Weights of a small transformer language model.
Size: 8 layers, width 192, vocabulary 6632.
Each number is 128 + 32 x the weight over its row's rms, rounded and kept within 0 to 255. Layers, rows and columns count from 0. The size above them is the row's rms in percent of the matrix's.

# layer 2 attention output (transposed), 128x192, rms 0.241, rows 14-37,78-101, columns 96-191
size [ 78  81  82  86  83  92  84  92  82  94  95  88 102  79  96  79  92  95  82  87  90  90  85  93 104 108 118 109 111 121 117 112 105 108 112 114 105 114 108 100 102 112 109 122 114 105 112 114]
[[ 76 132  83  97  38  60 115 121 134  93 111 186 116 150 178 109 137  94 120 168 138 106 143 146 115 115  81 148 174 153 148 132 163 152  97  77 108 133 127 150  95 111 151 144 121 158 162 126 101  79 165 139 175 131  94 122 159  65 129 148 131 147 152 146 110 165 157 121 100 109 172  72 137 108 181  88 157  84  99  94 100 111 154  88 106  78 210 136 151 119  89 129 103 140  83  85]
 [ 90  85  59 150 123 154  88 138  99 125 112 133 156 199 201 152 127 144 171 163  96 133 129 110 129 115  50 123 129 123 155 100 174 168 167 144 117 138 106  72 156 135 144 133 137 176 113  98 138 113  82 138  98 115 112 101 116 118 165 157 102 136 130  91 120  80  77 136  63 146  97 102 109  95 178  87  80  99 114  96 137 120 201  92 132 109 155  92 114 104  66 128 113  97 114 162]
 [132 190  96 162 103 183 137 167 171 106  85 125 131  90 142  73 120 120 108 124  57 114 160 139 109 122 143 132  86 111 118 143 149 174 162  83 100 100 116 105 113 120 147 105 151 180 136 109 131 167 129  88  92 143 124  76  78 150 126 167 152 188 129 132 155 155 105 106 140  71 139 128 159 118 112 115  83 111 141 156  47 114 132 122 162 214 135 135  80 124  80 122 117 117  90 127]
 [122 128 114 118  91 120  99 218  68 132 136 111 133 123  87 166 135 150 120 196 119 215 152 159  42 101  89 240 128 107 102 112 123 131 122 148 114 132 130 172 171 127 151 111  80 146 154  87 138 139 154 159 146 132 145 125 125 142  72 148 189 153 120 101 164 144 184  98 112 171  71 127 128 136 141 134 136 138  74  95 139 119 108 163 153 149 126 149 147 140  88 112 172  87 109 174]
 [124 142 133  85 143 139 136 149 166 135  94 188 170 201 126 109 125  71  78  41 162 168 128 113 146 102 128 139 160 122 137 138 155 127 151 150 151 208 107 171 161 162 140 186 117  61 196 141 104 165  70 190  65  85  99 204 161 158 119 181  86 156 182  92 117 159 149 133 132  94 157 157  77 156 182 161 130 155 150 148  95 170 177 129 143 111 133 125 145 169 146 109 128 123 135 181]
 [137  94 100 129 122 167 152 154 148 120 128 110 127  98  96 134 163 155 121 151 170  38 117 139 177 143 156  82 183 144 158 149 126 105 134 150 131 180  97 110 152 170 148 128 175 118 162 116  97 197 103 120 180  92  96 103  90 163 117 159 160  86 145 106 102  88  96 135 149 157 123 117 201 128 159 139 157 119 115  89 158  92 117 178 123 167 119 158 123  60 147 167 117 173 176  84]
 [ 88 141 147 163  71 137 168 147 144 139  92 147 127  98 118  78  98 143  80 123  87 154  87  87 143 133 211 126  96 143  86 108 191 185 142 173 124  69 114 112 104 117  92 122 125 123  80 131 146 128 138 180 173  85 128 135 147 175 116 142 119 136 133 155 177 129 128 193 126 197 107 136 148 133 149 142 150 176 101 118 126 166  89 137  87  98 170 169 137 104 123 123 153 121  71 108]
 [126 123 133 137 102  95 129 112 138 135 163  85 147 124 123  78 120 138 122  76 105 105 114 110 100 121 127  80 153  73 109  99 143 161 142 106 137  68 120  82 135  92 115 130 159 146  86 110 131 115  94 153 183  64 163 161  79  72 183 150 189 183 161 115 159 150 113 191 125 121 121 179 149 144  88  91 123 143  83  88 136  67  96 134 147 126  96  50 145 100 111 118  84 119 129 123]
 [ 82 160 115 140 126  65  99 139 183  80 100 143  94 159 114 101 102 145  82 148 148 164 104 154  71 155 146  57  70 165 143  91 134  95 117 137 132 167 126 170 114  82 101 128 123 113 157 154 140 160 191 124 192 102 127 133 111 204  89  93 212 149 142 117 150 178 123 163 142 129 165 180  77  87 132 139 101 134  88 147 122 106 124 153 143 158  80  70  94 146 151 187 162 131 107 173]
 [115 163 131 110  88 103 157 150 106 130 139 139 147 118 139 154 146 118 171 183 127 148 117 152  58  88 109  85 150 143  94 134 172 171  82 129 110 155 149 163 154  88 143 103  89 182 105  99 102 131  97 124 180  99 152 163 140 139 116 123 176 150 135  58 193 159 119 129 164 210 133 151 148  88 121  84  95 142 137  95 114  96 110 143 133  98  77  53 149 137 101 123 135  82 111 128]
 [148 123 121 142  96  80 125 173  90 212 107  33 115 114 186 186 169 150 119 201  87 188 110  76 136 123 165 153 188 112 106 120 108 110 169 134  89 144 120 104 187 142 151 106 139 125 101 109 123 145  94 151 111 150 105 142 126 194 147 157 130 107 174  84 138 110 164 184 168 129 126 129 158 150 139 150 150 154  90 121 141 157 158 114 157  69 156 109 142 122 139 145 143 142  94 178]
 [139 151 115  68 130  84  99 133 192 148 102 129 153 153 123 157  84  93 140 158 115 186 117 148 143 168  82 160 150 101 131 138 118 176 233 120 132 123 116 130 177 181 127 129 127 123 115 189 139 122 125 123  95 101  76 146 167 133 182 197 105 175 184 109 141  95  85 212 129 118  81 190  97 179 164 126 167 165 122 144 143  54 178 122 172 106 153  98  89 144 157 121 123  86  80  69]
 [140  89 160 127 112 128 115 116 207  73 101 156 119 106 166 129 130 158  91  61 137 100 101 147 158  99 168 119  88 112 115 168 144 111 177  83 146  58 137 124 133 119  86  97 127 125  81 151 113 169 132 151 175 158 114  99 118  99 123 110 156 163 117 141 123 155 152 227 111  78 100  94 155 178 150 143 218 114 170 149 128 111  99 115 143 141 134 183 132 134 163 100 139 171  84 104]
 [158  76 133  96 160 127 146 175 185 100 127 142 147 135 158 116 112 152 106 139  94 121 127 152 113 157 169 122 131 156 117 132 126 108  99 132 180  66 129 151 122 103 157 147 137 115 172 173 154  95  81  86 150 111  76 172 105 123 122  95 112 190 110 108 109 243 121 103 159 118 147 127 139 131  81 132 163 115 173  69 135 148  21 108 166 140 119  96 136  75  77 139 144 131 116 123]
 [121 169 105 127 108 113 142 150 128 145 118  71 118  70 149 191 127 174 153 151 186  87 100  75 139 139  93 176 124 130 137 140 116  58  97 116 163 228 119 116 123  52 139  98 183 121  93 112 111 134  68 109 120 128  99 108  93 122 173 126 115 115 126 151 131  72 131 117  93 118  97 140 157 205  89  95 240 130 158 119 128 115 137 104  91 104 113 163 114 106 150 151 168 128 159 174]
 [137 135 147  79 162 156 115 134 122 137  45 124 134 145 175 110 137 120  80 119 114 155 116  85 118 161  92 130 145 132  81 159 139 121 106 124 115 159 117 139 141 103 163 154 147 128 124 166  80  88 153 118 157 137  82 116 132 131 157 154 106 140 119 154 105  98  97  67 157 141 120 119 174 119 172  75 173  64 109 158  87 153 107  82 199 138 125 107 149 129 231 156 154 177  51 104]
 [148 150 151  89 114 126 149 141 157 134 131 118 146 109 125 139 122 167  43 115  63 176 117 136 136 153 128 151 148 142 107 121 154 106 127 124 175  79 154 154 153 160  72  94 101  80 162  75 112 131 176 166 187 139 128  80 159 125  81  92 197 167 125 171 176 148 129 118 116  86  42 141  94  87 175 144 152 206 112  99  72 154 137 144 108 152  84 166 102 155 124 170 149 131  67 155]
 [122  73 165 113 147 107 157 144  74 150 121 149 170 134 146 184 117 129 129  78 127 124 122 137 149 119 111 123 137 109 153 149 135 161 131 187 112 125  79 142 142 176 107 191  77 136 136 189 140 112 161 150  97 122  95 193 107 155  94 157  78 135 166 119 151 167 143 162 133  86 132 141 149  83 105 136 141 153  80  96 105 178 164  96 121 157 129 145 119 122 145 100  68  58 149 165]
 [144  58 167  70 109 122  74 113 144 179  96 147  62  61 121 165 148  52 118 131 124 122 139 135 138 127 124 113 133  86 118  87 151  89 121  38 168 127 137 164 138 127 100  83  88 150 122 107 137 134  62 173  89 121 127 151 104 120  72  95  79 167 171 154 158 136 100 169 137 140 177 146  53  95 149 130 101 144 109 137 110 129 167 170 123 102 124 134  99 184 150 148 129 131 102 120]
 [142 160  60 123 137 157  89  90 178 152 116 150 153 111 156 115  77 136 160 134 117 112 131 103  77 140 166 164 154 122 178 121 146 166 121 122 168  44 112  79 105 124 105 138 124 156  85 166 187 115 151 136 168 158 153 170 183 117 161 125 140 128 128 119 115  58 127 160 152 126 100 174 115 186  93 129  90 137 111 143 136  78 133 127 125 103 111 109  92  91 157 115 127 140  73  52]
 [144 127 164 146  65 106  85  70 129 142 192  84 169 115 111 106 125 141 136 175 157 134 111 168  79 131  95 150 138 113 118 147  65  94 169 124 145 130 179 138 145 166 125 128 105 142 125  99 119  96 151  63  63 105 135 129 153 103 195 165 135 152  90 143  56  97 180 153 146 124 123 139  72 162 141 157 117 132 137 105 158 148 156 129 119 123 145  85 100 173 135 104 115 121 137 111]
 [157 115 150 133 134 184 129 159 146 120 163  96 167 169 124  90 107 121 165  66 154 116  87 168 147 182 133  82 159 125 133  94  95 106 120 184 169 107 144 119 104  82 122 147  97 117 111 140 155 131 113 112 165  97 140 191  90  80 152 124 161 198 141 122 153 158  92  97 159 123 106 157 146 208  99 110 147 118 122  42  80 123  39 164  91 202  93  95 212 166 173 117 101 161 142 158]
 [162 129 158 136 144 103 101 138 133 106 151 183 122 133 104 117 131 171  61 112  83 123 126 124 117 131 139  52 138  97 103 148 109 124 136 131 137 159 101  83 100  99  78 156 137 107 120 153  81 160 152 136 121  92 123 139  75 133 143 144 141 136 160 133  82  85 120 129 140 111 113  88 171 151 128 142  94 137  88 133 137  96 114 158  21 189 112 154 120 136 138  80 118  85 132  86]
 [ 80 118 163 118  93 114 156  98  99 140  81  98 108 132 113  99 142 107 123  85 104 143  59 142 143  98 168 131  96 128 180  98 157 209 218  97 108 109 118 131 111 157  95  56  94 148 112 165 137 105 145 100 106  95  58 140 109 154 174 160 135 173 105 123 162 158 140 195 131 101 110 153 162 134 129  81 129 128 103 139 118 123 119  93 107 142 169 126 133 165 129 157  83  96 195 131]
 [107 135 162 123 195 232 153 101 144 158 126  58 105  74 129 138 142 139 137 164 147 132 165 112 130 114 172  83  83 112 112 168  98 126 119 149  82 166 146  97 115 107 107  98 112 121  96  96 183 187  52 133 112 173 174 158  89 149 132  97 100 149 100  77  91 129  77 164 131 167  76 109  89  95 119 132 110 193 164 155 177 110 121 115 137 174  59 147  78 154 100 103 130 128 156 160]
 [194 142 181  78 132 116 162 155 129 129 117  90  75 152 133 100 117 157  65 129 119  97 128 158  56 145 178 114 165 111  99 199 130 109  59  92 137 125 115 178 156 136 138 151 149  97 150 109 136  74 128 148 212 160 145 111 108 108 125  60 128 137 129  81 176 131 155 145 187 127 149 139 127 106 145  63 143 147 126 167 109  88 130 179 138 126  70 129 220 150 140 179 153 149 105 138]
 [155 107 129  92 100  40 164  53 114 131 151 133 117 131  45 114 165 105 122 142 137 171 134  94 144 130 151 126 145 147  85 102 134  99 161 141 143 114 147 177 128 106  74 160  76 125 100 109 176 145 149 178 119 118 134 131 149 180 122 119 102  70  89 106 147 163 173 146 156 148 114 112 118 235 161 165 132  77 113 127 183 211 121 113 104 103 117 124 122 136  97 127 178 101 121 170]
 [167 120 157 148 161 159 163  74 162  91 183 101 133 143 144 119 173 106 154  94 111 109 145 153 182  85 145  55  50 187 108 156 140 124 142 128 182 114 141 153 136 182 141 116 122 140  80 156 126  80 161 104 133 113 138 117 142 149 148  95 105 144 187 112 143 156 119 103 168 139 155  93 100  69  59 161  94 163 168 140  92 124 105 117 149 134 130  64 150 193 151 164  82 156 135 176]
 [182 134 173 119 156  25 114  99 140 106 110  71 120  87 119 141 137 180 165 204  93  98 123  98 139 157 141 110 143 145 162 139 192  84  85 139  73 117  76  76 149 126 124 115 117 131  90 148 137  84 101 126 138 158 126 152 142  88 138 144 119 161 184 124 138 212 112 155 159 137 106 149 107  68  77 129 135  82 120  99  87 114 128 120 180  98  94 157 104 139 106 129 118 141 130 119]
 [119 110 196 149 170  87 128 148 157  97 150 161  89 132 166  89 125 136 124  84 101 152 151 138 154 151  89 121  82 104 104 111 145 126 112 139 169  94 153 146  86  93 135 139 113 157  98 116 137 114 121 205  98 151 114 125 135  62 112 149  78 147  87 124 186 117 128  86 149 112  95 154  97 108 134 127 164 153 172 119 120 156 205 109 186  74  95 105 129 187 129 127 114  25 148 226]
 [108  91 135  87 153 160  94 147 121 111 155 143 119 139 192 100 172 129 135 112 120 108 150 219 144 118  67 122 152  76 169 126 141 129 133 129 110 124 167 119 167 135 148 126 123 190 138  80 101 148 131 162 163 109 130  95  99  74 114  96 149 170 140 118  91 164 100  95 147 100 110 211 143 122 142 139 110 100 136 141 111 137 122 104 107 143  85 123 185 120 187 110  94  76 192 120]
 [118 171 118  78  92 169 127 131 128 103  99 140 124 159  89 102  99 108 101 174 122  55 119 130 188 164 156 121 129 157 176 115 139 155 156 170  97 124  78 185 127 141  80 141 117 111 116 207 160 127 132 124  44 158  99 160 115 125  79 132  77 118  81 122 115 170 109  89 160 141 102 140  74 111 152 138 149 150 123 152 120 128  93 120 140 136 177 173 144 109 111 146 128  91  66 104]
 [172 116 100 112 160 191 142 151 106 103 116  75 139 124 143 115 131 119 132 100 107 153  86 151 154  99 110 109 162 113  95 104 160 137 142 110 151  78 123  69 141 144 133 117 167 101 123 133 149  93 116 103  42 111  80  75 141  91 124 179 134 116 104 103 134 146 156 129 160 111 148 136 170 163 117 110  86 152  93 146 145 130  18 115 130 105 150 103 213  89 136 100  37 119 119 188]
 [115 142 136 117  95 138 108 185 109 138 101  92 130  76 156 135  94 149  96  91  86 164 139 159 112 122 179 143 137 124 106 142  94 147 172 158  81  99 116 123 155 143 154 139 102 136 114 129 141  83 103 165 114  96 102 121 176 110  98 129  92 124 147 167  98 143 139 167  78  94 114 139 142 180 126 170 177 111 149 116 151 107 221 168  83 115 136 123 113 128  83  98 119 139 145 162]
 [160  80  82 112 172 165 115 126 110  48  83 155 159 120  81 126 107 157 170 147 182  43 180 126 132 157 132 148  96 115 124  99 151 119 112  82 160 126 149 161 117 115 131 138 110 139 115  78 183 146  62  99 104  81 172  84 139 125  85 139 158 142 125 164 137 161  88  82 169 172 156 131  90 142 146 149  67  94 154 157 145 112  96 141 147 171  77 101 115  69 170 198 162  97  95 113]
 [ 86 129  81 143  98 143 168 113  75 141 131 128 119  61 169  98 171 118  50 101 120 100 107 179 141  79 152 129 120 140 152  95 147  64 118 142 109 156 174  99  84  80  99 148 105 164 170 123  86  57 185  62 165 187 118 156  84 156 137  90 140 104 125 126  90 143 134 132  87 129 169  89 188 118 113 158  72 155 104 125 100 167 133 129  35 122 131 110 147 150 131 154 188 106 162 206]
 [157 153  91 131 166 133 172  86 111 100 162  83 140 159  76 114 116 112 178 184 147 129 134 125 111 203 146 159 130  97 129 189 156 107 136 152  92 183 115 113 138 129 189 122 112 152 122 146 186  40 107 108 141 144 171 151 133 145 131 116  56 142 168 138 128 177 109  81 121 114 129 125 113  76 113 110 111  94 115 125 142 123 101  89 143 108 115 136 137 141 162 110 150 144 212 131]
 [ 65 141 184 161 110  90 110 189 106 142 128 141 105 110 115 166 157  98 163  92 148  99 162 150 132 136  60  98 102  70 143 112  91 131 186 101  91 110 121 138 169 149  51 142  95 105 125 117  81 120 186 152 136 117 147 118 116  86  62 151 178  95 164 127 178  97 122 156 195 127 113 151 133 142 141 113  97 169 108 143 137 115 177 148 107 177 142 129 132 205 147 184 120 144 124 149]
 [129 129 169 124 165 108 114 143 129  96 118 109 129 187 135  84 118 147 114 106 105 131 134 167 151  99 158  70 141 163  82 123 113  77 186 118 139  68  70 104 151 191 118 102 121  87 173 140 113 140 127 121  64 119 137 139 139 166 128 143 121 124 121 100 152 170 126 139 170 162 177  82  92  89 163 175  48 136 138 108 138 145  89 132 121 201 146 173 124 172 124 125  98 107 153 119]
 [156 173  87 188 107  96 132  97 134 155 160 100 110 151  82  65 165 104 144 171  97 108 137 162 171 175 148 132 106 137 104 110 124 242 150 108 149  95 149 123 128 131  93  98 102  66 161 127 103 115 160 194 132 166 170 135 116  87  77 114 163 167 130  99 141 185 178 127 121  95 126  77 109 124 129 140 112 216 145 109 114 133  64 124 143 140 174 165 104 166 151 105 158 169 116 136]
 [121  92 119 127 166 123 164 124  80 134   0 144 145 136 123 105  96 138 173 103 158 132 139 118 141 135 123 132 131  97 173 137  42 162 172 110  45 134  87 143 112  99  70 152 170 165 118 126 126 143 111  96 108  81 136 186 136 113 145 130 106 148  85 102 125 124  94 120 122 140 107 135 121 111 160 124 148  87  64 100 168 143 149 135 187 165  90  85  85  58 156 106 152 108 183 104]
 [124 164  86 159 181 143 131 129 101  84 165 161 119 167 114 130 119 156 105 152  64 110 141 145 187  98  71 163 166 135 135 144 143 148 170  65 149 187 126  74 112  96 131 108 178  90 116 144 149  85 125 175  65 123 164 101 186 155 141 148 135 160 102 135 147  52 142  63 121 142 140 119 118 211 125 144 132 162 202 189 117 114 152  93 119  90 113 114 129  99 135 134 169 177 110 136]
 [ 86 178 160 100 140 104 160 157 179 134 127 145 221 170 134 124 128 204  95 201 121  82 146 142 177 105 126  88 122 155  98 146 150 179 132 152 101 127 174 169 172  94 109 128 189 102 101 155 112 118 172 104 101 121 170 130 159 128 166 143 166 148 112 111  98 110 136  91 103 127  67 102 179 175 156 115 172 169 103 138 142  78 174 139 105 155 140 148 152 107 113  94 115 118  90  92]
 [106 123 159 168 188 117 106 138 130 136 153 114  74 121 125 149 100 159 120 113 154 118 111 159 146 180  56 165 131 169  77 164 137 146 171 122 108 208 101 103 127 125 112 146 116  49 116  94 120 141 139 156 148  87 156  88 128 144 171 122 130 122  90 125 145 145 176 125 110 174 184 112 142 123 149 130 175 137 137 128 130  92 158 110 158 131 100  74  64 158 155 123 113 119 132 122]
 [101 160 113 164 113 105 156 153 127 127  34 153 101 169 110 136 162 139 151 113 101 150 162 128 122 112  97 159 144 150 180 123 119 144 120  80 104 167 121  96 184 144 130 117 146 119 128 144 117 175 144 210 159 123 116 116 123 170  90 140 125 140 127 113 166 205 127 129 121  92  65 164 177  92 105 116 144 101 160 130 103  95 114  57 136 117  97 111 225 119 109 148 131 144 143 172]
 [143 157 135 114 145  63 142 108 120 147  81 133 147 161 131 175 106 116  93 117 115 158  99 140  98 114 172 156  83 168 108 191 139 162 103  49 128 104 175 164 154  86  86 135 147 153 136 120 120  79 136 122 179 105 153  57 149 148 170  97  98 136 171 180 135 144 179 174 141 104 156 128 119  60 148 108 102  98 136 157 113 170 185 177 179  99 123  87 101 129  92 132 145 110  81 147]
 [113 148 107 218 109 113 130 129 223 209 112 122 101 145 116  99 116 132 173 140 130 163 169 139 126 114 142 172 181 120 136 112 148 177 122 162 138  90 115 149 133 157 176  81 104 146 182 151 173 129 156 114  99 153 139  80 134 132  85 126 143  80 108  91 142 154  96  98 137  97 133 140  43 135 177 126 172 109  70 126  91 135 168 129 175  71 109 141 141 143 104 112 167 197  93 140]
 [166 105 173 135 113 118 118 148 150 142 148 135 162  73 138 114 156 162 116 112 160  98 180 122  67 138 124 101 156 117  35 150  95 172  84 131 153 112 172 134 125  92 166 193 151 121 150 111 143 171 130 105 186 132 104 129  98 118  50 133 129 125 189 150 161 163 159 143 109 159  85  61  69 115  84 170 119 104  74 127 183 215 170 137 136 113 131 161 121  98 177 144 161 109  84 215]]
# layer 2 attention value, 64x192, rms 0.0837, rows 15-38, columns 96-191
size [ 96 102 100  99 104 105 104 100  99  99  98 105 104  98  84  93 100  96 107 101  95 101 103 105]
[[148 173 105 138 136  77 158 104 152 142 102 143 113  97 181 150 102 165 110  99 113 137 160 169 136 119 158 134 132 116 152  99 137 113  75  91 138 153 113 144 109 177 104 176 119 148 166 142 132 155 106 139 154 191 140  79 153 116 118  95 189 143 179 136 161 150  89  88 160 111 122 118  94  83  88 129 102 125 167 141  98 146 105 149 121 170 146 166 133 139 165 203 185 181 109 106]
 [124  82 146  62 136 151  99 133  91 190 126 121 123 141  81 118  95 175 188 129  97 135 118 115 132 127 118 149 126 149  53 169 150 137  94 107 118 136 153 139 138  99 153 183 123 108 128  80 135 134 112 227 165 112 171 198 106 109 100  95  68  99 168 126 126 134 143 123 130 145 126 140 116 105 170 128 102 127  21 131 122 143  95 105  69 102 105  93 131 172 101 188  91  92 129 185]
 [156 166 109 142 135 145 120  82  91 133 126 158 198 106 184 142 121 116  63 152  99 170 160 155 194 101 151  72 101 161 101  92 155 158 154 136 108 163 179 150 147 120 114 100 126 138 111  66 130 125 114  95 207 105 163 164 142  88 182 159 118 147 123 150 123 120  88  92  76  71 136 153 202 142 141  56  94  90 132 119 109 127 154 112 157 157 127  71  97 163 110 117  93  79 129 164]
 [108 114 144 126 115 111  95 128  91 130 151 134 110 117 177 153 111 143 165  73 102 101 140 164 108 167 117 164 115 126 154  50  69 122 136  70  37 100  94 118 146 149 120  98 112 228 142 166 129  91 164 116 166 133 132 137 105 129  96  83 135 126  95 151 203 147 144 139 123 156 163 152 130 136 171  91 165  85  97 120 172  94 129  78 116 147 146 109 141  83 148 153 138  78 115 106]
 [138 183 141 124 148 104 153  91 153 205 139 198  72  92 127 160 137 134 177 140 143 197 126 122 126  71 107 181 111 158 101 108 200 100 172 139 159 166  95 158 133 178 140 163 130 118 161 125 156 142 125 115 123 175 164 141 124  76 169 132 105 128 160 180 132 167 105 104 115 112 184 129 114 148 133 141 127 142 108 197 124 116 170 129 111 150 101 140 176 140 153 113 173 118 129 134]
 [126 173  82 115 198 144 163  91 116 141 114  86 178 152 176 173 155  75 110 134 186 100 144 159 112 102 125 116 220 117 147  98 105  99 158 136 149  50 103 147 152 154 113  80 106 122 104 175 102  91 179 164 126 169 186 140 140 131 111  82 109 167 136 108  43 123 121  87 126  99 122 115 128 142 132 112 134 130 115 195 135  99 139  93 110 153 143  65 105 117 160 118 120  66 140  55]
 [115 104 171 114  81 190 133 143  87 125 104 167 120 111 126 123 147 132 187 141 157 100 108 156  85 182 107 133 140 150 162 162  40 135 152 131 148 171 125 170 111 185 147 147 156 140 135 185 159 104 147 104 111 130 123 122 121 167 118 144 134 105 173 112  94 101  93 132 151 129 113 127 122 136 123 153  76 136  51 124  94 170 117 134 107 119 180  95  73 160 144 153 166 114 154 120]
 [157 136  93 126 103  90 166  80 109 166 127 149 131 122 166 132 163  97 148 182  70 158  99 154 133 172 132 182 179  60 145 142  78 153 136 152 163 118 138 165 160 148 146 140 210  57  45 119 170  96 105 142 158 117 121 123 159 164 172 118 151 142 115 156 161 172  92 125 127 171 122 192 153 169  41 156 123  78  98 112 169  95  66 121 130 138 162  88 137  99  98  91 132 129 110 147]
 [ 89 150 144 108 146 154  77 184 171 125 112  99 105  85  80  84 118 112  88 152 124 135 174 148 152 125 104 203 157 114 134 116  65 154 183 154  76 121 113  87 164 136 110 158 134 166 109 148 101  90  62 178 152 175 147 117 133 111 112 171 114 126 106 188 130 147 114 116  97 149 137 156 111 172  97  91 144 106 107 115 127 145 155  88  98 133 123 175 146 109 140 137 131 120 123 151]
 [128 145 148  91 110 155 162 106 136 151 194 146 106 128 143 114  85 105 159 116 121 134 158 118 141 109  91 150  62 158 103 143 186 147 130  82 194 136 125  81  64 130 138 115 180 149 109 113  88 138 144  94 106 163  91 130 158 128 115 209 151 177 111 141 107 143 122 116 141 184 115 148 163 117 106 119 105 105 167  87 130 110  96  99 101 139 163 103 124 159 130 157 127 177 107 140]
 [112 115 106 159 126 149  55 114 113 144 119 136 138 123 102 138 197 168  97 174  94 131 166  94 130 104 169 118 182 139 115 161  92 135  85 111 115 149 126 104 119 127 109 125 149 125 102  52  94  89 173  94 185 147  99 143  79  94 184  66 105 182 119 129 103 139 227 112 159 132 151  98 107 115  67 148 104  78 129  84 124 143 126 137 100 159 110 135 152 124 158  96  92 139 188 170]
 [125 144 132 177 158  66 154 154 119 147 244 126 131 142  96 143 136 121 190 157 186 142  79 169  99 142 150 125 130 121 152 103  89 136 112  77 116 164 113 140 128 122 146 131  85 122 135 184 123  97  96  89  93 161 158 170 138 141 198  96 111 152 102 130 131 110 106  68 202 172 186 178 104 102 108 133 129 136 145 111 144 103 127 110 133 116 164 117 113 121 111 169 108 114 152 116]
 [ 99 197 158 138 134 185  98 144  52 122 124 112 148 186 108 154 140  81 157  52 162 153 139 176 176 151 122 154 149 150 155 172 127 169 155 106  57 137 108 166 133 124 142 160 101 123 133 206 141 116 155 157 151 130 146 140 127 151 118 136  76 115 117 148 150 114 170 233 142  90 113 168 109 180 164  94 165 127  97 104 127 139 127 159 131 129 140 117 147 162 149 135 200 133 112  65]
 [139 134 183 100 161 134 116 141 111 104 118 149 147 121 171 179 135  74  87 137  65 152 153 135 143 164 161  72 139 134 119 122 119  78 156 102 171 149 142 167 125 111 117 133 141 123 159 151 149 112 103  99 115  89 142 109 150 162  94 145 152 168 155 127 125 118 118 116 102 150 102 113 135 103 184 189  37 113 111 125 141 159  89 107 142 107  65  92 147 160 198 172 114 125 152  95]
 [117 115 151 198  63 122 163  91 102 113 168 162 120 137 147 115 166 142 168 126  88 152 138 156 146 123 135  94 144 132  86  89 125  98 167  72 113 168 180 159  77 178  60 122  91 153  93 119 181 150 115  80 176 117 141 123 146 105  69 107 157 143 171 133 144 174 129 129 135 136 111 109  95 173 149 153  90 215 117 125 130 161 110 112 100 111  88 139 123 145 171 105  99 100 124  89]
 [152  85 129 127 169 196 130 126  97 166 146  78 152 161 137 114 105 153 140  45 188 115  81 137 101  74  82 153 107 139 128 139  70 135 121 116 102 121  96 153 130 142 116 126 174 146 139 148 142 109 128  96  79 135  98 137  74 165 125 143 145 139 116  94 145 126  96 136  68 165  48 141 116 175  68  77 146 125 128 113 134  84  96  97 118 127 135 110 115 106 146  67 148 125 156 168]
 [144 149 129 143 138  70 121 130 159 153 163  87  84 193 113 141 137 149 148 184  77 134 184  99 126  88 124  92 151 111 144 144 121  89 142  94 146 151 132 111 144 113 120 123 109  88 128  82 159 118 136 171 191 143 119 112 149  45 149  93 100 109 110 117 110 114 141 137 143  83 171  83  51 168 117 119 147 100 120 195 138  95 165 143  46  84 113 137 148 167 107  87  98 151 105 123]
 [153 108  70  98  91  90 143 123 113 119 127  92 144 179 163 133  85 176 146 133 121  98 168 165 123 138 154 178 142 109  87 119 144  97 192 153 168 148 135 125 132 107 132 135 174 118 141 126 149 142 146 127 146 141 162 178 160 175  93 106 125  94  82 115  61 142 148 169 103 142 116 119  95 134 109 198 139 158 117 150 140 109 110  81 114 152 120 150 136 151 178 129 153 134 171 115]
 [ 94 123 148 165  85  77 213 129 138 104 152  80 109 169 147 105 182  80 134  76 165 116  74  86  77 116 107 111  94 113 122 155 144  73 117 139 140 116 110 153 147 155  92 147 114 116 126 110 145 158 144 126 130 155 142 164 109 152 168 139  85 105 128 108 143 135  75 165  99  75 158  41 108  91 140 107 126 127 140 109 175 121 136 169 130 122 143 178 130 143 122  91 116  28  39 169]
 [ 96 141  72 141  92 147 113 210 110 142  95  88 112 117 158  86 161  87 153  80 116 169  91 125 167 106 159 125 114 113 126 101  71 115 159 106 154 142 135  95 111 119 177 116  93 122 143 107 133 153 121 177 133 173  64 107 116 104 117 118 140 145  95  81 117 141 109 153 166 116 125 130 103 121 133  89 136 152  72 174 139 112  54 100 132 100 113  92 151 129 113 160 112 119 103 147]
 [124 147 167 130  90  91 161 102 130 188 133 150 142 149 122 131 114 149 104 137  69 152  98 159 125 109 106 144  21 109  97 156  68 191 130 118  98 135  95 139 201 108 103 131 116  80 151 150 114 110 149 133 177 169 140  90 108  87 154 130 183  90 128 114 140 159 137 146  94 137  37  74 118 138 147  78 148 184 157 202 128 128 162 103 147 173 152 214 104 165 112 110 137  71 149 117]
 [114 109 116 178  80 148 169 180 145 122  87  96 137 131 136 166 128 151 140 156 194 119 114 131 185 163 125 137 164 129 126  73 182 142 133 126  36 117 116 130 111  90 165  98 120  99 176  93 129 142 130 148 121 153 139  99 155 128 137 145 141  91 104 102 100 158 149 155 114 184 152 121  98 130 184 118 121 152  89 138 134 151 140 111 173 121 154 110 131  89 168 181 185 132  88 172]
 [120 101 146 197  80 171  87 141 102 174 100 150 173 134 111 137 156 140 100 109 152 157 164  95 129 121 113 132  90 125  93 108 154 168 157 170 127 184  95  70  89 124 205 120 130 113 141 190 141  40 134 132 163 114 147 116 138 130 127 127 131 117 107 131 120 212 158 107 196 162  95 167 126 149  80 209 152 141 132 110  87 127 130 124 133  86 132 148 115 146 137 150 152 146 135 191]
 [ 88 135 153 111 131 133 112 128 123 137 126 146 116 133 155  88 184 139 144 155  88 158  78  76  85 117 126 137 154 168  86 146 144 118 160 131 104 186 131 122 139 141 141 118 181 143 125 100 116 174  82 127 144 107 126 184  91 124 181  85 226  67 118 177 151 153  85 123 100 175  69 107 176 183 143 101 145 101 152 106 106 167  86 164 182 118  88 174 111 110 109 144 159 125 140 138]]